Each number is 500 + 40 x the weight over the matrix's rms, rounded and kept within 0 to 999. Layers, rows and columns count from 0. Numbers have three digits each.

# layer 6 MLP down (transposed), 1536x384, rms 0.0807, rows 1135-1171, columns 0-191
549527408520467493482483514412430467429499514479537482542515550513488470400498478520577499420535467506491548515501478505474465585575429459445540503591485522549500466596475511476520471509598481482480461468515506504454527513474463536500475498512540626546544443521494474489534508482556490502472504392492530520457537468496442466543472488535471469470562486514502458439496465495489457494526449531488484467476493492525531484431466469459482475401532501479512447486542566546411521491489526522485533485544528550474521525506517519531446458558498426445543496508537483534458493447427533487
450557478486520508493534479491469482433544438523520446541493560519508487547431476500577428518543458513493446533513538481513574520499539488465486541435496474449483487471490522503512574415446483524482529513429492524454487489446495550473444494525498550480402505453532412492482456520420544522457440434489518486463504544481511508520508484457504594466512498456490437505456557517459444511471484506571523531466565524456499496540443465442483485509543485515595438473507593522441458556525549538477492564486494441521511567482482454476473556491516478436512462454535440524502524434458565515
555484466475516510449479508549479451499546500545486521490494532452514421512514504523486517499490506457498509495516511472497547542426536501540499492546512503530486451529497493432498554516522579497470514415510465476469508478507461533467498480511537437511515497632553496528529443473490501486531475510480500498548460542476519539415510530477505536529487525513531522537501530510503485490535481480546465472440516454487491501532418477513502550550528510535560508474540509486474519492474477498474525459493469533501520476475493543430485515475495481547454412447547527509531455535509533536
574447450465548442506512445461537515486436494464438415560513484416510527447514513442473501462473524522470495541439493520492494474470491562592491560456479596538513559479442453538520531522519488479460510519454515450497476481498487522493539525520460597556551517527487532474515515508461515547488479532512532438548495549514540514560527548489476519465510532474563463523449478544500567429488554499493481542447507483528568482489467513524540533500502582548552506534523464565490465499500476485510521485511543448528537501513522444489484542523512470463462451434509435547474486423509527499
463473427511519465530521476465422500552460512522432439506511529518475511485544558566467523479476492531435439478483438451473411488464473524531508503529495545468500439471505556431440490568544449518512503512450525536519482498475473499435507450452494552575462505440544463578533482465510532467500447556564409460492481558466425534517503432588569605530467519462504540488448459469490480507542473575525464456548530505550490434463453449493519513456467434532506479447493459495490588540543460564471482517448538425524453429546523451480512470501519462529494422511478445464560529620481466508
479461480512501502516538510465467530558489445494450541547525449400457418559510452467503521500509514475426477456494492450575530413468556455490520547525533533457481404491450471494526562497556478511471500513516553494480500463447462446471505434463495551511492512471518477552540497533424521458492545517503441478523519539482483494516477496562411500517503504535505492473452510522476506522505531577492572467481553468537476475506501509553503496498518489530551466481487507506537399491502538522531418524497455472482504460509492481557490526479534454525435564484469490467493554503472525492
505539494447487508473529471525545514510506463474519464504567516493450478479478512460525570485519493464553466485443509482536435526498583508420437505472516437571465464505501524404545441505486447545545478484498519490359449487450525455527418546467431580538436477513572491457534499472509504501590508453491541461591521434471500525435512533470444436514418500548490416511506532499555488512498548487510510498548576447512488502508477492432451438543521459515552488536578496541513492470568471476504532504510489542515513527582529454569524555486489438525541522431560541503429525507513476494
487492518484431521496547537511539505523508521509560479585431439532455522486475593539496478518547564550554558462553528463513503450510541584501446470507512474475492529527541436499407412548524508519485456466488506483526533399464437544540437524527485563482510532546434550467514535403495457387470543464482600470577563509500498507474504520510454450573485433485501478494508553518490464528523486497427538531487590484459439495503510488519516521496537473471513494464561522482543466606505405445521512536493544509488505518561424428397526522524515434470551542591477516507492483507494485557
505470477511514516506556498554476469534525457525531548535520535483472528441558571497527498501432509482509517445481539526493524508507470508535481449521537545502523472509466465512498337488485523510497487527461445591521485433483467560498474461515488502443468474456483487412562489511526570535452531464501561433539452523542513466463530445517561500502560542529468568473522544544518455447533501510501568539504493511494534537507515444494520473560510438594512510426487531566474468441527449467497516494496525526553491557480448498454525493541580538541499410423528469508507481524494449486
502494486501549536501485539534485482422489542484514423554492566451502472473482487466442481485408482550481477435501504484534415523453487463470517501561498443526495502451540457402452513446468520463518505445453432467613518556578468488495467501461489553480478469484459462507487514522460535540519546435486497507509504572454530465518573485495513502496446527440556480522465502505554470555482516485481567480527485521507453453499425499526437573523452565561488470489518505528547516548490589462478588512398516525544540590528500538495541558508459564434529507459484494490433467557553513482
471457630458438446542470535536543445499469495549557480533526505487489532497510505473454477554536472476533533464446490437507512414536505497522482507578533516531537638497438526448490496508466501487516508461572416554498453563509537531540472455470473596532448493476522474613405558505484548503531438555497532496490563462547553425513572493486438553517528560455497503500515460507473511483535531455443491483469508495541498453509511509486546532582493477566502501527481535641506482623422450463460533541494418495514474484508458521484468521475489513500512478461546419454510543520519606530
410537491533440550533474498525483426524496618504537511493483551474536549489524532463538494512464520560544519493449514458504458525569473510510502501498529559502523452502515507501502490467496522558493519499458465517532516511475471504485473451560506534508537491551495469485540560510519535488526534497472409515437554495563401544481481380510501491455508473466505488479543517451464530521481462505578411495466502486460541460483512490518472492509477544505503492488523478502439480477510471531493457490545513516457470489499493510500532530549513521512476506490492538516539539478525510562
463477522510541476538436535525526580477486558480579450488466494505502444485531536441472446509490497504552522513528469477526456508523470523500539505477498560471525484512545447504494507610569489416461517519537499499465501439527479499477450501525497465495484520497499568485509559421543511518471514522510502485488532507484473470519469488469565527475519529556467511485537514542472521509525491558500531504476516438543540503497500538412493460500469433602562457536508524471558492496481532486455475517498497534496529493468461519510495493432534594438498525553516522491475513514530524439
477543567516521462554404563571588481476520471540465557509501497472547437513440523396503440427575476486478514559519474517521494555518547564522440510479524581526504501476478530494493488469524489537513466554478515498489473447589488512441446454554470465467554581502487494493516495491409512533522462525563460492473541509502433461492521512520482490472539506515460486484495532526552542469500523523502460484603487497472548566413435528479505547513558364525499497628532591480449508525517441453470581529558511407528505478471480470473558465502519454501579517549403496518487511528538487513
471393489577498393538423462574470428592495505578430494456487505569479505485524490464525475493588516492497480532557488495444533561499536621601459502510447507433501453488420408545416500500491548490509502534560536621488477380511540498551569592526480466505505509397429545508479463532465559473543501480400525484521422539525508494454525488543548453498491529432428476548564478490555497501569563479511495466502486467551519458529494559507498489546446491460489545464534454429528458515481531524512497445510527433465518447564539496573483505478560549556451463465551563574563490508492498535
453562495604499459572461541589425536521535493557452586428498571479513546568435483604538569528464491471531538597477596509454460532488516441594470499577530514417521514511483510537553514581555513509450460498541449507534557439586424451468537496548482516539497542481545496484449474443471508489496458483499485510534540525475442501399423515511542483464572566491521491481455518509533529462467462498477535435487542486497519461518491542489495422513506525531526476520518468485480565532428453427470529463507490491558445503467404554453533423493495538530470531442500562519513434517538485493
530452471498498472519477517514536508542504478428445519486578566453515515526524523492534484593537410472433468443427535494463535537522491441502479524520497503497536439458485475447447522543435516519449513523411481564483509552535517517441550508467481505515543464470506461476490499520561369490446428475541466482498496480530522471422507527473524486582479527550531581478557539497446527486477480421518564503499568519461498492521442531545515499466464530524443541543440573545551481487448525456502519482487482499558471531469499531463569459497558497492560481512486475545487514490363517513
522515491444550509473493394511501390505519537536629535482561501454555586520514565561510450482490500461491465476493583487474467556549491482485461463487490395481527357466461471507473488470498469533461439495421528526526575459492518514513471490476464574546512486526537538506486522529504499505473445493490535437477468505556483524548503567476501468538528505538487465525524498484451510517530427476457558494467448519508520442554525519453509439456457478428560453497500492534494513501431522528501458544439423518457572528501434534474517503494453497501487440554532452505452480541468477449
514480544480497506519495578515546502415502550416497529510481507503524551564431557445416479331543503424508525505492518554452522549476470586400490503451479566520521537511418492495508513459488581495450461517590459443484517549528537505512515514456506535525485514486547449489484508544469459549452486498526509490497494480517585525443561462514521470519485536519528489431485460559472466564520494544529501505566497461566535520508436452408558563454519470520491480469499548464527522538534521508488512406611442487499512522494387561512496473491464452446481503606502541540536592461503499558
541558534511455555553445437541477510514480516506537551474525527484459507448517491463542489498395542466504491527448492465483494463560515542501472422476527463459462452540512478501445514537517534578508522418533571560514517461492491454529510503562483486499508474460542539455516472463495486530532444533531456490511472528524482455532499508487552507437463511467494516461553484516510421485425573450533467489546438560487490546496574526507471514597516543504518598456490489539508480502505519469421494446479525491509542524459466509507526525460517469495434405425532527428506539486486470518
571387539590522493428482536410426552492453515494562480497490465553526422482504530518500427552526454486485525457482509366566430493585471521536486527438492568464499493476513542528512522532565464523600482431492538577471551460469439538473489525510510500433466541440503466403459586439535564478510620472491512522503472445481559432533448507550572492515531545445456525471494479519481394441477541519502449458525502526507436560558453460545431466544504592510536531547570505514556514448451506475468482488501505558499543496484487499468511523505460497447510437547532520539487429553458478466
480496482476484558615493579501526518518428545526470434464553546529545490494473551507495481505485470343516503495475542518444511427495489498448426470492422432504499549450533511441495546474502453469508456441430482511513499538507456438495437493445488564459519571517484459543520456449477473470472489542473566532573601510512432416460528449541540463558504510531482456458499451528512445457499515472447525513478466475507548504485542569542485441509478475447615518471499533466524535542431421499464538475469520472525539488464440475511548546447456510543477513587488481562452419504424533492
461517505501462479448454536392533509512443525545465490610396514549496450513488430462526430507548467574507488466556507430473547431524539465412511382514569446465456562489531449493472505534447528508554505462459565505486479474542501530519500454512485650478498505433493500489506479475531489463562567522494574488435550523460511564429519525601522472571475452542451453552524523500524556497474540458435477476493563541515468559500461483559503444494495543537491564531476499407575569485478458559517511459532533508546468523500458527469384560533497451494528495525456505359458547541532514495
546487469542488524534519494497538471496554396531510397513455419538480463495536524490512465534515477528459501497532522483468504488469486517507469523541547467491458490513526458490387466477530470524510471505553473455553555477583502517503539471533472543472487420525424483552439505540438465476540485463478555508529585475514510532458459486493538431540445533553488457419460538491529522522426518496479463504570519445429485440487504441497560568565502540425504541532537498492492481472404485557524500526481559435478496516456442493524555556510456532467477513502567557439559451505526493492
547544477444501524509448567510460514540443450475593568467444490515425449500444582463480501485520518477527562538543510520544527462503486478526540461575571510527523506521500547444543503488451474520582493521572516479536503545467480468512468574486446431542474466534424570413511495473414527537434491450485467518465438507539554580457511452505485489490453570503495508458523495453409470494489537453476556517522455500486486565460508506494490504522488517524508482495558537495456563486564518472535539471597500488452470547436510456463523482513489447461517407617532455516457529465415554459
542442562440493438577497461542459495453566493496463423486473502480493466424465474469487560502445519392520440465526548480424452536522494450499515551565452519482532561520499467500459484493528470519500535530470509517538560492538540536515537493522461554511477429495416542493466528449512551482530507463503484462487513507493492457446541491520454511438440500421476500526561480511492421526510539479532523413459536437392536503491481468489523485449517511509523499473477550502493581498525522512421559484513413446479520541536564466465499444565472495448497512515474489531502407561511526416
505496533453521536595493452499459545492496466476479503421512506507508471582529537516441551562518525605528564440516524420471492419559488515494559549515549424504488561497498545472506527507606534499542516554561471543442506505543491455544499517470511518440508477575502557422473501540472572468529485441523560495549474539593478474428444438506509555469470545487551465502491536506531582515486476552481504554494493517518545536502545570464497514495523461456491490461518542546498481467394465477505421481551482588610508514529508519492459497518492455534504525473458466527481518537509510495
485565464479443497513446563486450453522436549524509560521544492565421495517526628488511509495519398522513491451478417448496498507535436474539449490464517510466480477593504577447542466494504595444453521467529500541517508437542445528527551573475545574466540457493491502453485532422472490501533555502437444487433531510497463531509459457491536479530500498478508485478493513406445513518492500518515488438506497493499493511500536484505493442517472457475510557567571513509464512482460443579500469514432427465531492578485510528509524463554525509521583465496438561498616544438503487521
423533426524471457509594505530512473502467391585476525515485508406437521554542524494474552613500508519436491510505467557493441472517495514499487540501454537484473477454537490500500400525516465506495531472507482512633582517511492469472542548484562463476422544422500474573486478514508513485454551487497524539468530464465481524520522544475511513526464491417509556524486430481497526586515583481493481376494479511458499430497530552501574467482471537494527504547486467432522577475499421527486564560527519455549506503534559492451495424492494448511492470528439494500486534588457518522
541499435478426491501503522523519517502511514514448488536520533519426525471465501599525488516475452512514496484442507446451524546506494477509547497517459470560481506586443486512462535487499590514503536473482496519486500478476590516470504502572444615532485486551507538489457493513443478516568538512494528543509517484527519517534535520443496540459476465509507423516491554469467475474510497483528457483491424501507510465475473430502511436444501527521530460454526446484493466461480467525559513519480551476471505490437535477547503552424537436501522439527576597476546535477463588556
485475505393587481491518542531480524448431535502532539483532510507530594505536439497477539516436502478481499516445414572491454466531468479472528477489502537468478487406477514487530483434518556505517519490535509547462471488501451543473514502543565541462437524445468461464522561371500460501484448525553507533553420408541546484513527482447552510416574512494435556465443524490558499477606519503486482471529509492400503393481412495447491403432447585514546443476434514404471454388439447513441457524497548522547400563518486507486441461435466553500599485508531374479528545539514476508
492515506455493535501511504481459399508543519471530534551537545545490459487529468466493520523471512522458567494537481450540523509542461499517492487439488552503536577537556497500502492540553396488488512494450523488525521474518475472485542458481548512497509523535485498498467501474561443480485487462496464448554458481513547494539488449488452461580466487479491476484445552531508460508485446544498502491483504505567553542546459527515446570580506498493518453514512480563558539546535521543515481484462442477526505478503531483520446504527546454505494473472418490512519510470528513482
475434415607485472464458502535537486520513473445530466578506501493462552503408463541551525452554483510521616481463497598546527504488453491520452419542509509485456477488517477484444451523462430542564459516547471479476494517459424512510466455485476483391506512484464667481461549497506482499536441521462579499497395479463472492494427461427541481532482534517489481472407478531464502529539510441482430411508482480468489496532502566570489498483482459471517471436436497521538474544526505477524477538539525497473485473547467539455449486480471540485546532392520532580518556454578535535
535494502473535452597497546476437512518475462501605446480490567516428556484546464512501485477493517461503446475520470509485533455479519467479577450576492460505417511511522532470476444499495536486456510498551499524483479518529562478482517570542508579461538489536488450444469542506395540454489558567437463486517465482450511534524492515452518474499518454491513498455557486581419480489492593411481557503525485504522494434445502485526497505553479536499523476549442475462496520486445497417522549549437536516521487467535535498626440490544454490532401488538526470445434499477459512466
436544585583489500493390486528504663544501463519486573499501455523533432447500486513510433462510480535457519504509501464497497547488544486433554414470530535494501538554487474433525480469489503426522538538524457527526454589538513444551476451480496446454474557445433511508550427461473583499572615512483475588546473469484524495546520556541488421578562537459507483492454476501505450483516445516483524449571425458511480446535505581503468513556511439510500466514481479511564558469514510512499577516498516516520467459417478443562475525498506529477503531507515506527509508488476526525
525484513567506584470460543447499502465475516521422599525489530497544485565542518426482585551465554518558552503472504549412486563482488531528528469511458529517458484462520563537505531533565435427489497472412442493446452500510571514521518459514437460520465548543465499448533570461486575466558483460464476517503418452533512440481518470465500563504542503422429498497492466481502444459562587495503523457474554603536453449489488541512507523498519492481467542470466460517580478480491537472505532529523490499580485541473522519493544537490465469533459468534457534520433530468500520540
437521482468456520504470535545486470514506497447491468482501521486516507476482447522456520500528457525513572565419530473493409463521490448474466494512450554504532525481462586519548491547477517536521549531484475530582499510500517532480560488544482449456449492478477499522554502496543549491469504489543413480475579456541509492513572518480545523472540516495473545505567509445468450445493464432451553499618561520461505524548486441464462483520530460477502411538503513488516505497437525443547494548540489483450477525455459505449497475474580482576514560470501473536500568467467503516
# layer 6 MLP up, 1536x384, rms 0.0759, rows 1136-1171, columns 0-191
508510486525483532537563496542513489549464522541446530482548477504537502490497545477480482503514490493492421420509509581459528501425478499525509471440502471470477546583456526512473533480503563520474546480521440528443471586538463492443451512545459527512532532504528471449551476584468507461516424447519501516512569570454537478511507483521493536534571478475513548461559484517480544526501542487465529472478476537450495550523483476488505433506616547522571562467445445483562488521411458472495491481504426476497427436561495466521449536546496526538477539479480515463469502374490539493
509505492502501469565480492444547529508469497480497479499491506490539492483467473542540511545493489516539496505498489491535466508496514550468564555431483477452563489490484498464448495469462465501493519511487588511540513554496540424485559459465468402537584507527496486510515485450465510443555522595510494473482502532495539438506547471528519448483548463496482488512498523497454493495512573527514522480487500526514589517519591508521528498503449463496529560525479470525529510488517505468499531509484579506453414590512474516501481513533408468504576592508438550448502572536497484501
476432522518480590533564559440469566498530588548455569530462587556488454563434539535532468555503547502511503479488474493485461489516545434507496538467477497443468515530534489475459461495511510551520500487487475482557537475504428533522559563498488574474453516535455463530488455444536475484465543424460469552460475540570482481531507536573480487593470510508488539572546505462505511541531511476460547481457507499523460491574508450500461444499479578554478501471467513491552512452494532467545459494487480487515458497511451507513507518547443520475499523532511483498564460498532449491
499422584538455493564524509516498527513502572489438486479568558494609479491433518499545462535613505510468520517564509497510434511518519447489489485561531525495562548426520464526532547570546516456422518560527486493432412546490465538524438516510480550526554539493487504491531500530482524496460536547466503467551461516480495523521522570495539440530467450490499477506505547482531444468530508512510494595449562512554496530595533455517525469537455509514465406458462523480510443523448535464495514521424578458516500477559508450419528478478486473439540544471531449507516517445519571548
554512473467537518480500518509525454468527528507597467528554487507528539524458508441526557470520508470562570537456449542437483558474489543489478508495440553535505550502486502489554416528478523461481491547516486529536506564526493509513402569516508483459554577500479474500593528507528475521517467489457494479613452558541494509459501487511514444532502550511442467513582492533559525509487544457472531436510492488529477440500473538534506476474519538481522584450474500479503503502559475470476469453514511485538477540506527521434490503554520475578511504482526494529502505459501593535
538454554463553520496463417518572478572348430482526568489490540516568538472479438445466535503498558501465457472472573395499497568421520537548461448520474491464476541483518443465519436484464535487486534467496509538581538500497501503554452474485456433525568475448577489456522609502588533505531405448462488567451516495546559489436490527560491421467486505458496437545473559477438481507451462417579538514467460543469524530522525563474550516550479538472500499442421539489452502469433498439448548383516555525548476469496540519517390442446415544506405497493457480531466570493434467550
457464519527484491508564484493478574574524534533600504461509468510564531615544481416514580485483545448548463486447548465460457521524547557459463535480534550531393442525458479511484492487478518545494451430480483512479543501497520534402524486551477467471616513476494464426533438543527521469503416527507524516512502401431529517520521509519476467505587494471479476568468491496541500459496584509421497428475506488550494480515484513559577474500545471528441501470549505534552483485415507569499526493530500446448486545573584429445532465539566558540501446499488443488463488532592466495
533537501511503521509447494425570543475486521457455512450499547515500507548493450456433500477506470471451485461479487567510509527509493451518545479492523456496485472454541467582468548566508536558473474415515516525452463571524496436541443509442455493469485466511519516484553480496517575437516555466533478516544464496514504542548466487470584543446474479474510535465449526534586452430481491504552465468475490483510472464498505525530487442453492528457465508470547455494512516545529486525442507539419435520494553472508523571473535453483447533455541450526510535563559504521459517510
492540532455492500549536604505512553478523427487486507460548475392402566448490537480498474484498452461476529505606456468477511489512495527489530522496512475523513461454457518530483450505460551485507502498490463520498465505533469515491505494560532445543549505543477516537392474518456506528485521578474463472545493488479495491551442525524431552465539465544465445544536523450465468410467546455517487457584440519493466503476556516438500474532447587503540480552477530567561496525467487484488513502501424509536471464550558482472527464498480537456492549428527490495467447511462520512
561571502548542433501405491448520550501410521460458494561494500493474438552463453507484503505520454559494475549520449484505562490557531471444450477478579516498501419463593521536495471540539539464470444517455547514518491468508479506513557588529489480513482540508470479472462497518550485509453504566458460485511413550475474451519553422466504588488501465507525590480461527542573534458513350564508533469484517457460412538499417596526550498476487523505464497548479459499478511527548461559495513476477522508498541442434532481510528453493494487485458516472553450517492469541546520547
512453509480476542432453546471514420560559420564515508502557503486508491520509450490526590498492512457459523505467427499577437430472512480524495488544459465536488540547478542541479513470494500479513550548503434522512537546485500455506517445443508523464516507468490555553518468509412507535536460492555528572552499473460536498526495496508552483467480498541464465510464486500517503446467468521606519482478457507479455543454440486450433532552511487508496484492535506523504451533507549511523437503533460443454466528480532575455456413423473522419478521489430531500493487529535482522
483506492479478570507482493403505508565537437545402546418424530550523485582451508564520551466504487500500504552447587517448525491505490470492553454522498567510470493449506523428494525438497435495521481570533493500562465481471548434518523505485533491457523499508537414508526461450476483529556481579469511482478498529496480514405488495530414512527396517505559511463445514479495543492437540520508487514553443554497471495481503519475532497496475503526522488497500506540475496495457458430525453551418475527494474530502570507502551445480496594551527473556533494439542449495456479466
567423505427534478542454511506509527482502504513521495555491520528466465479481519513475548468404475475472488509418464494592571485481509537558486538528525461524497549517486486495485575420496467500492547455513540402466478455395559570439524416517506487551547437460493494442491457523522465455573490522583489476501528532497535528514508531515508502476474465487541405375501502465537554484529516479448534485488523530495397515477535501558512549507461504480456486518450458494477541449558504571448495533563510499411447525521506479464546453538485514454513570480479480462549559467540546540
501560534556497532490455496470468492467432497505522513529542502533530467458431564554485538532458536529572466520541476525428533460397511427446479553560438475502521486571536529449504468527514472496449541485450465493432472515453472520549496562537480519552411542512461501535499515501474502543515451518455524454510515535436578508493502474508440428489536485579546531525452473483506611460418460562462482523455418492435455516479492487488569455468526553558507487478571493498460495476522454513448497497484589540415548467476466523520525438487469483552539501482493535509455536522499496428
480482469572563506443500505479436494459532509542497563463495541475542473483476427487471484535463490511427566484519478501492564501463527540415521528413468545583544550484531606453458421555558480456462481525473469519464547539481514499485486458460403427533522537433550486547384544463433520531451525497460506476469461475428498493520560482515528500488415451499486471469556493456523533464464459533530543512487460502532468455555425475491493537555481529485547490473503491473501521545537500495535543439542532484475465510514492478489489453448373513504521515490485467595517428451513504537
461480491484525473445485553510482452491539505527545501533390501536528544485474481492540569388547528496540489425486479476454406498435569477486480495468523479502530557523544483479536420534483458534496555486544546507513472526480458483528500507499585546455483571535471513465503500514484468538479492491524477466476520576528535449506484543552496536497465574489462561506517485549493546493469533551496514420493473582507500538411475510537525516416578422500496566487545504462477475457578545457490501539523421440493505488562539503531543487545443390523483582420541536490500526467477505491
490456550492468567508502417478491493474525521525508458471581642507457467527466510554511450476480476458575525500563452449524517549545551579593521512514489414515508515445568539455520589421554503532543482381516468501555520514563462522516563568503552519500476408516497479488546515526512526525421493453471499465493537476519479460490528479507495509581529500531446497522505522552504564505472449493489570545534450579513561543534430539430529469544524568566460547448476543539475496502488487556431631498497451533479481530473533499474522482536487528535457483510449517512484471551513480464
558530522512468500484554540428548494516589536527566511474477497573491421483427579475449490544507567526488482451535477509464503484467503494522470481558451443532522591598441450495462536500435492455526490497517480485507526511523538452492484535463509467491564510473485539504509543521487503530521442494501575481407516485500509524466442516442530524544497591472526515543547450541524561510485524478513446558471454587473468468492487520424494445505467460499526497531454520597469483437470463562505485506567447403574435568533535437536514519492452504457458434519473439510451531516484420462
495539551550505539546480454531490484472494519475472475551503516526471480515504517521539523480528488537495516502477437475517552526510492531473526572471536411525492514425469560539441527459523579455557527489535465503454460509553469523508463509517476444496548514523533533517413542554512525491491571496524483405500507475487478482545532442515525501530434463565491529568504461461452512526491478575442517524460543562493595429462482542472520532500458476480502460485487530518554535549451522572536543482477510482497466521441516569520602478504519444432498468502474525532458471490502560518
518508578468506507494452441564476503541496549477520472460445507433490531546546467419527486557547456476518446560446470435570428505468467520484501504444494523461468442418518526515492449459532503461514496504593538446469532552515462522531421408488490561505544600482499559455536472480456432508536506513487511483524498477468422454498474512531405449449438517500445504515436571466459480482481392407507446554516517474518523465510530514439481555545478391522500526489468553507506477511430503523480495497572472522530488487588503428531488525497478499468511498501542419452526482484480422465
545461441480487533488467517547530479435541560508476467481548515443558465491488454499528504425557568411573528510531545568448510604573487510484459536517461533563494484430508511497571570499532510488562496536545465491472508453515518502483542474466511517415534537557531450487571492482470495567464503482467579473508478529508563473482412523507540466552481579492528528558437492540484565535473540447526422609453482581497456497523521467511433519540501613391561482529583482488505540470515511509519613535523514505485509399531474458492454517510389472560565500537504487494459524491513525510
544519564502460484531512472571522532433483515494497522520505467510501567399480484508494470497460481516527551494496485502418445502530541476500504543454487486509563535462485390448556503572453458481518598510449451468489521488438465434450515533534504432449501474558496575502491593546412501488531427424418558506543558553549521520536510544473467544505445502524505469502481502488522495437499489553516465426472475465461496525435583449540507505495403421454455490454439472534453514373428578551477551580554471556532446467429544529520502516508533490521468534457585505433472478495526499464
496440471476475501467558518467498509503462505538502436422545462466497484528547453447456551440525499526469495397443492414483526524506528535530421519409479522459473448500492512568465452519480441503557498515565499494437475555568541506495464485587481479494451492508533484526523556488588433576493497453452577533539577511556464457499533482491541472529489496527444574508425530488472467477492487499576505567538441459437473589547506509512428529446495516484534425569533532531526541523517467427513408494489464504509559498495516464520522486508473536474475468540525551509451518493580526588
464475532577511568563566551513446466473517564514490471555537443427485535521438503507599533565489509561541528513410514533508520476519542463531493531445532557502515517516470477491564488473527434442502481417499503458478485505528620529545488464463500481450525523561544571500568503582457475519450468539438498477430473507526477423541416545457500493542506446487537503526547441549538545452458520416512479486507509543522527498493541572551517462474504498452434565510450481471545461490443492514475476490492478496419497436493506461499577602480446443518467510488509532545570576562484441464
488486405423497542506488509495456487496512458489499514419565436473478473506450514515482529504497470537462515445546524517479498512513530491433505574516505531479458528488547561525502516442493496463501538533527502521561451482501465458537476609551551493462501485468566504478442506482511490496506521491481513498556544492517448486452487482548425451476502499474525442514574463573532484467486490515430570498492483489474482434544475513468532497548499500529480422475557575500504476497445537485527497465493509453468499500563482529454417483495431493498436489490529453554535560580445460485
531483504509451437470566435509517449471510513584446480537467485549498439540541501458472489517591550510472515489610450500477436548469492487502495479491496496556527530544459495504581512466519588448474513487528545476548497631509467480448514492558484515457478489440493523480499519468475499547444412449500579506471509487528502546517466508397528431532513488432581513553491551499503451522480539428517505525503472515570506484457448524531507481489487588504461429464538476486555469448478421489495516476589428514506463532465511454497543468451492498454533470578496501497483426452490511492
495481579542505564468419526497546509490505538500486485505540558467458427572471538459565479480559488495511498482484452467542464561526505551503493529478402519514507438526468487548526471400514463478492494477575533429525522541557515432510465565498569498505557496659503487486544576474490508507543521563582529470527515532528503492500564474514517513535557481453462534450425491537519594499503545541532464508449497554511581427508490506515502458437487480492493431467531432471513560441479466525427444450443523535530450526507548517455422484477470472470510523492462537556511436537518393475
505427446532514489498551462481534541464563486462557501504460479536507530572532588486466485514513465486518460537521456525484546492498517401506532552484412504503515411488512427473525481527573507455560549484469510532524473470498503504517529476455549543614457460507533480507433452560474525591488552467449491421557498459599456420535429468506544499420463472488471464505445542507500500539474419571445488504463518513471540533495486479580531501503553546485510504508430475509501531475543496538457470531445486458435518487491516412457521550497551549501526497462501468584509508558488492460
546535514570445510498536468462401454525478462519540521511448467525521483500494532541478490491511460511502462481497583461486480470443546472462429508518462515545461523501510525444471473513514574504515505514538476513544483483489528469498532463594588474429477553508436507494529490522555525449453471512505451452479465554533477437485463541459456478474451478473572524434473449528520530521495489532469486486600512459458508554494477560414470486451506472446494508546485482527435528525545488556560429572487514440456463542498512514506430487528531437497503538426491562505498498535478492539
442499467522422438466512450528501473536523483599508572586455583529521544582446407477452483497552433492554544556482531554425620518510559474456432606409587502529486567423516522360421525605572535520445466369459469529534549417507613514472510531527519421561532494505451451529514492610618500523461537452454585493475505488416645573622461622476490485432428479436519506527458491582447519490538479468488509591540555497587465490449469514477407446452481413501482550547494435484492485518514546575489543432523422591464459474550520510602492500457540575424477537620557386372547513460490522428
494491523495508548478552478476466506572489482505537533475502448509478514495468531481556545377561500518514523521521453480515506534479497497458414558502552438495506529473482491483514511448502540423552440442502475550498539555441491486502477596518495499487459510472510501472559565511462468520548516484477468499492475526576493460559537564505520553440465560495441489481455499517508549478517484561498502478512441492557559482524518514421613518487491460476508552490560495461518469492452490510461554511507586520436518548546463523485469526433487512443519523502530490474492442539540469532
526510449496467534549536470445555496511524571500461456519456487492512495532512501441454465493558582444466507533517511452466463510453514491508610524405536422507460486514539477511527515478495503441446466487454502484504529520497513516471500488526604504528428513499532458504530449422573502568480605543428515471468480568521540535477503422486522494492564548475436490525552499562518440479471476453516531481504529530418479456483478546592565541509490553493468449461501487472501468474490538453523519533435483500489558536490536463467522453443551484486471557575561504396520472495495574544
542404467502493488439507414428489455527549522429406462457496529398566510506475525583478478488471485492496465501537465464381441513497493543581429534484463548542534498529490530505493573542522531444499519459448587436513506529463479482528557498478416453443496564474487508472495440522518505514494452560502534529470515537443475512488489556533484518553537435544440483499503496518466457496524512530556424424479492520462468541510492510456520547476521458484563468486486501528531588495507523550460518511498500627443511538454564539517568500477452505546458444507459471514500477572481464507
497598527441486409504520532544509477439523594524554565520415555511442510532559509553492512524525538431513494557535431519511554431515500510544455561464575545536513582562479503555548593546503445433513490466493519472534455547466558606492499556514561533513492551480531459502576466550490552494484550542533535492411481471483482528497474424547580525528505489461516527517545485499411530450499528490489451493442528531501507535454491476483470440532534559527522531500498561468483532501504511491459417486482518430427546511440524489503514506494517463470491473378474524589515520572579520533
472466446498460509513505412487472434504456497522533462539540476511470504445471540462446597477503453472525529482550483485445566467446543515484456544555523474468544564516474407516571387453473476503514467526537489518526503455574485467476479519475532485547552467545507418521572415485455503485446521517559509407536539515504546526523473552444508507586427464535517483490481536517498446456490532539482499483501498489543497490539480529507548495495504510459487453529537531521481492525491549454465560523463551437461581525483454475479445628478466506475529495571524484524475444561490491535
515530539420501521470510527496499414421451490477443536526393429505543510534530391569458503492480528505495522428412482442472502505552544536564432498501485504488454478541434460517506512493513539544501455496530592489504446427496418477588464502511542535550510577565465462444538482524481572549496449479574473461569475468466458458557426527555475540473483488503500541484482551487529517522533561497589436444489477529533464474554522518524481492491455409517525473474549503554517452439456579545412556374402476456543547522490449462525524394513482437522480541487549482460495484548502442487